config = dict(
    n_layer=14,
    n_head=4,
    n_kv_head=4,
    vocab_size=4096,
    norm_eps=1e-06,
    positions='learned',
    bias='all',
    parallel_block=False,
    init_std_qkv=0.0402,
    init_std_up=0.0402,
    lr=0.000486,
    seq_len=128,
    train_tokens=333400000,
    steps=10175,
)
Each number is 128 + 32 x the weight over the matrix's rms, rounded and kept within 0 to 255. Layers, rows and columns count from 0.

# layer 2 MLP down, 256x1536, rms 0.0174, rows 209-255, columns 896-959
[[ 72 121 165  86  76 126  83 115 126 148 131 138  65 178 119  95 145 100 120 167 149 108 159 149 208 120 189 112 170 118 177 105 157 156 140 148 145  73 152 153 122 150 135 137 183  64  68  94 142  91 127 107 127 140 100 158 131  32 167 162 170 151 135 101]
 [132 144 161 160  76 117 106 180 185 131  64  72  68  95 127 112 161 150 137 134  89 114 105 128 111 108 136 109 161 116 134 104 163 153 150 142 155 114 132 136 109 139  78 171  93 149 178  79 150 110 107 116 113 127 138 118 157 131  95 120 183 116 100 129]
 [150 165 111 148 120 114 143 162 127 210  95 117 152  85 167 165 138  96 109 138  77  42 149 129 137 203 139 124  70  89 130 139 135 125 141 126 103 127 111 126  96 146 103 130  76 135  93 135 133 107 195 139 138 116 119 146 154 120 115 159  81  91 150 101]
 [120  90  90 145 132  79 124 100 113 121 157 140  96  91 121 128 126 113 136 141  63  94  56 175 147 119 158 151 133 106  98 142 121 183 151  72 109 118  64  92  78 158 101  59 156 115 161 106 171  65  67 139 102 117 131 137 141 128 147 104  86 154 136 172]
 [122  96 162 111 111 110 139 100  97 145 119 109  68  64  99 115 141 158 130 161 157 105 158  89 162 127 149 160 102 159 141 140 113  70 135 168 145 108  72 144  89 106 112 147 126 106 102 103  97 164 123 136 164 156 159  72  98 137  95 130 194 149  98  86]
 [112 105 108 107 160 134 121 132 153  93 161 118 128  88 121 125 124 161 110 145 159 148  46 164  96 170 101 127 160  65 180 104 137 151 129 141  88 143 173 175 121 100 119 119  87 154 133  72 141  98 153 155 107 194 113 141 143 105 112  84 130 105 103 136]
 [121 113 136 133 138 114 151 212 135  57 148  94 130  54 114  85  48 182 150 106 108  80  96 117 151 155 172 121 103 123 167 140 116 160 135 117 107 135 102 139  77  84 139 101 131 137 123 104 104 110 165  98  70  97 110 159  82 142  66 110  60 144  55 138]
 [ 63 196  85 156 103  94 113 160 123 163 166 136 145 147 177 126  99 157 111 163 113  96 103 139 151 164  69 110 126 147 146  90 165  68 126 140 125 123 155 117 105 154 179 100  83 133 175 119 130 127  97 142 124 144 127 163 159 122 114  91 113 154 134 119]
 [137 121 149 154 103 165 108 132  80 125 184 141 113 100 124 101  95  95 156  94 106 183  83 128 105 120 133  81  96 116  72 114 144  86 127 136  81 136 127 115  94 145 110 134 148 123  97 165 119 173  90 107 130 105 134 130 164 116 141 139 113 124 124  71]
 [122 177 115 110 115 107 155 141  74 127 193 103 135 115 134 130 132 138 130 143 114 182 123 155  70  84  63 139 154 142 108 129  26  69 149  91 192 146 159 143 168 128  53 129 169 121 118 127  83 132 134 173 146  76  80 140 164 144 137 135 129 109 157 167]
 [ 91  56 189  85  89 159 135 135  80 121 179 154 103 231 171 100 138 130 179 132 156 168  97 186 100 145  70 174 121 109  51 156  55 135 130  90 166 142  54  86 104 132 148 159 125  98 121 124 104 137 124 111 105 156 164 133  69 153 108 125 201 125 149  90]
 [171 108 108 113  89 171 102  90 146 198 153 103 169 136  85 152  95 165 140 111 114 114 159 158 139 132 137 104 136  93 146 142 114  90 141  71  95 108 144 139 136 143 130 102 111 116 173 137 119  93 127 162 117 144 138 120 109 177 124 115 116 123 156 127]
 [ 94 163 108 162 127  87  98 187 153 110 161 114 169 103 149  97  90  92 182 105 161 141  69  95 126 108  83 137 100 134 128  87 123  75 110 134 151 132 135 113 144 120  65 131 121  95 109  98 108 190  96 142 135 111 109 117 144 142 111 152 160 144 128 115]
 [132 134 121 129 136 154 126 162 113 105 103  83 111 129 139 130 155 122 163 132 131 175 100  84 120 132 137  68  68 119 165 140 119 130 145  94 114 138 138 147 118 115 147 123 112 129 120 155  82 150 157 142 134 128 121 151 143  93 126 101  98 122 134 161]
 [ 94 118 118  94 106 136 125  96 144 153 161 113  93 161 161 123  37 137 166 149 128 116  75 112 133 139  79 132  88  94 110 126  58  62 151 109 142 147  98 127 126 137 176 108 112 160 157 127 128 201  79 118 113 147 126 112 168 108 140 154 117 120 122  60]
 [128 117  90 112 115 153 124  91 171 141  66 141 102 139 129 121 141 133  89 137 126 145 160 115 130 155 119  96 129  97 131  97 184 161 136 157 113 122 192 109 146  97 156 142 167 145 148 165 142 192 124 148 157 132 131  86 110 128 158 125 168 134 150 186]
 [101  97 137 111 121 141 128 127 114  85 221 118  99 112 131  71  58 167 158 141 121 173  95  96 110  94  43 193 169 146 126 125 107 139 129 137 155 128 103 126 151  85 145 153 198  71 116 140 129 113 136 132 119  85 156 139 157  84 123 140 106 136 105  93]
 [109 133  94 174 116 165 105 148 153 139 145 209 121 130 108 155 131 222 145 171 120  87 137 130 135 137 141 149 151 126 124 105 138  92 140 126 104 145 136 197 126 128 105 148 135 132 141  84 109 181 105 122 118 124 100 156 142  81 106 134 133 137 120 129]
 [117 135 109 111 155 102 128 120 140 146 151 139 148 109 161 160 116 139 104 132 175 103  85 136 107  96  96 154 108 140 102 183  79 172 147 144 120 129 148 118  88 127  71 179 146 105 171 124  51  84 113 134 115 116 140 138  93 142 120 153 164 115 141 145]
 [123 102 129 162 169 120 111 105  75 143 102 127 132  95 185 122 213 106 145 140 105 194 205 106 105 102 108 107 151 135 141  71 140 139 146 139 130 101 120 147 172 101 137 180 135 103 109 167 129 157  95 136  80 157 157 137 169 130  95 119  99 144 104 117]
 [155 111 100 107 120  61  79 120 102 182 104 113  95 183 150 149 156 191 162 144 130 176  84 160 111 154 194 100  78 120 188 141  54  78 151 123 158 118 134 136 176 125 164 139 113 177 166 109 129 207 154 112 157 128 170 119 170 122  91  86 164 122  77 136]
 [104  83 159 165  76 135 139 101 167 124 172 117 136 177 103 162  59 188 121 154 114  46 167  78 160 181 157 179 152 138 186 101 122 102 180 123  98 155 153 143 139 113 136  83 138 157  92  49 148 108 131 162 125 145  97 119  45 101  69 130 192 130 151 145]
 [118 211 108  64 125 119 155 155 111 123  85 104 138  75  99 141 154 117  89 133 115 162 107  84 103 126 140 144 137 120 124 158  67 128 146 169 121  98 144 140 144  97  99 134 188 115 151 136 117 145 145 169 124 136 160 120 127 168 149 150 177 118 128 163]
 [137 159 129 139 123  83 144 139  69 107 168 154  88  62 191 160 104 119 136 116 121 180 131 100 134 107  76 123  64 140 168 126  99 140 112 155 121 115 107 145 128 125  83 121 198  64 148  89  30 146 102  92 127 136 122 126 130 117 131 123 201 137 119 144]
 [126 132 152  92  67 156  78  86 193 175 124 135 108 132 144 130 121 155 121 127 112 188 174 103 138 116 133  93 138 157 129 184  84 149 150 154 123 102 149 134 149  55 114 177 131  89 113  97 125 166 111  94 135 104 127 127 105 143 136 145  97 120 120 128]
 [165  53 151 172 102 108  92 122 136 150 138 177 175 141 134 128 169 151 148  92  88 112  75 139  94 125 125 119 197  94  92 167  76  63  93 107  94 128 126  96  82  83 141 162 178 123 107 142  80  88 130 110 121 129 175 134 100 208 111 104  35 107 134 152]
 [119 219 116 148 120 168  86 199 128 148  82 114 129 152 175 167 117 108 142 127 136  98 118  95 114 147 138 122  81 160 134 155 124  95 122 111 118 142  84 155 137 164 167 108 147 106 137  97 125 127 164 157 129 106 118  89 142  61 114 129 131 146 139 134]
 [ 87 112 192 158 164 139 165 108 156 151  94 141 119 143  80 121 169 132 157 129 178 122 171 206 157 135 126 109 208 134  68 111  92 136 148 122 128 147 152 158 117 167 114 146  83 183 132  64 143  96 105 141  87 128 180 163 167 176 147  77 163 115 185 163]
 [104 112 155 125 118 111 134 104 134 106 236 108 166  50 129 115 190 171 137 122 109  86 113 152 105 158  88 127 104 111 133 132 130  83 162 118 145 132 139 119 171  90  54 100  96 116 117 151 135  77 135 194 122 166 131 114  91  85 113 117 163 103 142 163]
 [164 161 106 148 131 103 152 193  52 131 113 131 131 139 136 129 226 111 153 127 105 102 114 198 149 108 142 120 158 143 133 133  86 128 103 166 162  94 147 127 162 182 110 142 123 173 161 137 159 165 126 162 183 121 134  94 142 137 123 145 223 117 117  96]
 [169 127 144 166 131 126 144  73 171 177 110 114 115  92 142  82 154  94 136 126 122 110 155 124 125 146  70 155 162 137 156 141 128 143 133 151 121 140 169 154 127 147 116 108 129 120 100  96 124 158 113 144  95 170 119 100 118 136 130 118 121 116 144 110]
 [ 99 100 169 103 136 145 146  76 144 124 102 155 114 114 167 143 111  72 136 140 125 141 141 133 106  81  83 148 143 110  78 187 109 103 109  74 142 188 118 102 112 192 179  63 158 144 136 198 116 124  55 138  60  72 120 148 142 150 135 146  50 140 131 130]
 [ 97 136 106 109 113 135 101 123 106  71  77 100 136 150 126 163 133  78 105 105  89  55  81 160 159 131  92 132  87  99  92 146 190  82 113 113 117  98 164 122 122  61 113  70 139 173 120  89 176 167 113 110 119  94 165 114 133 146 108 105 125 110 116 111]
 [172 131 113 122 124 170 151  82  90 139 126 158 123 123 164 149 110  95 177 150 159 198 139 129  92 132 129  95 146 115 135  93 150 147 119  94 102 114 119  86 155 110 141  95 132 107 146 168  71 150  86 106 160 164 175 147 118 153 153 116 207 126 136 128]
 [136 170 104 113 167 137 140 163 122 121 147 106 155 178 168 134 139 110 112 123 157  84 154 112  79 232 160 148 110 183 148 176 145 100  90 105  98 133  99 153 112 164 183  86  95 147 163 124 139 165 135 166  90 190 117 149 146  97 122 121 208 121 131 103]
 [121 155 183 118 146 179 121 154 157  55 149  92 137  76 132 153 100  62 161 128 141 105  77 113 174 168 108 191 114  84  57  21 142 106 132 120  85 156 134 147 167 139 161  93 119  94 164 117 151 131 164 144  75 106  95 122 125 124 119  94 133 115 149 127]
 [121 112  64  92 133 104 143 108 120 133 136 160 139 176 194 115  78 125 148 153 152 151 114 181 128  92 111 184  93 140 109 116  94  60 129 136 121 130 159  95 107 109 149  71 178 101 163 161 114 176  92 157 118 100 152 169 189 148 165 143 178 147 170 137]
 [135 119 105  80 150 139 121 112 111 165  94 147 128 139 138 158 122  91 141 172  80 164 143 109  79 159 115 170 113  96 175 127 143 102 129 200 116  44 154 145 166 102 122 113 184 199  68 107 125 164 116 120  79 148 125 153 126  33 133 130  66 104 165 104]
 [126 155 123 125 125 142 143 140 136 109  98 144  56  74 172 138 171 127 136 124 118 122 105 147 176 122 145  76 137 200  92 131 171 146 133  98 107 113  79  83 124 134 149  75 128 118 151 136  76 103 142 103 152  95 132 160 107 124 140 144 129 153 126 111]
 [111 121 115 116  97 100  88 107 118 121  99 154 104 159  98 121 157  60  80 130 149 130 128  86 196 116 236  34 173  48 116 195 193 141 114  81 125  99 116 139 113 165 112 114 105 129  88 123 125 115 113  89 119 156 152 131 134 128 149 137  92 131 151  93]
 [106 187 126 106 157 108 120 126 111 123 103 131 193 151 149  92 176 120 119 104 125 219 184 120  44 121  95 125 106 127 175 132 112  30 126 165 130 102  77 122 141  32 111 174 171 127  85 117 116 180 215 124 122 154 128 140 196 166 137 150 226 114 133 106]
 [122  97 126 163 114 123 164 132  60 157  97 124 150  95 135 110 172 165 122 111 126 155 143  86 136 152 144 138 168 132  74 153 115 136 113 160 108 103 101 109 102 138 105 108 155  98 134 147 134 108  69 124 114 122  63 130 124  77 167  80  40 118 135 126]
 [153 130 164 166 159 138 100 165 112  96 145 120 156  71 151 134 147 212 153 145 140  91 101 119 209 170 120 142  96  99 133 134 125 105 165 120 143 174 162 122 140 106 110  90 111 129 111 151 124 157 118 105  89 133 145 114 121 129 127 123 155 100  87  46]
 [ 87 105 218 164 111 135 144  95 107 153 133 141 137 125  64  93 132 190  84 156 150 109 138 174 176 154 141 114 120 121 176 180 203 113 137 134  98 120 150 122  92 223 121 102 132 139 121 101 129 114 140 131 125 126 124 117 105 173 115  92 190 113 154 107]
 [124  84 121 117  98 114 104 109 135 178 156 112  74 117 138  95 127 105 123 105 197 117 102 148 138  88 142 110 144 170 115 132 182 111 170 113 137 105 134 141 127 189 121 121 154 145  91 147 135 155 115 125 129 125  97 114 100 112 137 108  80 144 126 109]
 [127 136 134 150 120 119 145 120 192 148 138 155 119 128 136 166 110 143 211 154  92 111 204 174 129 123  37 115 170 147 114  46 132 132 123 140 114 110 159 141 167 181 125 198 160 172 116  83 108  49 109 138 103 141 108 127  48 175  84 131 108 116 131 157]
 [124 177 141 146 115 120 151 121 119 128 131 121  90 125 102 116 170 136  85 118 104 146 139 112 147 132 133 101  97 140 100 163 127 100 127 142 149 133 165 108 151 184 127  88 151 168 123  76 151  87  90 122 134 115  83 139 109 157 128  92 145 145 129 106]]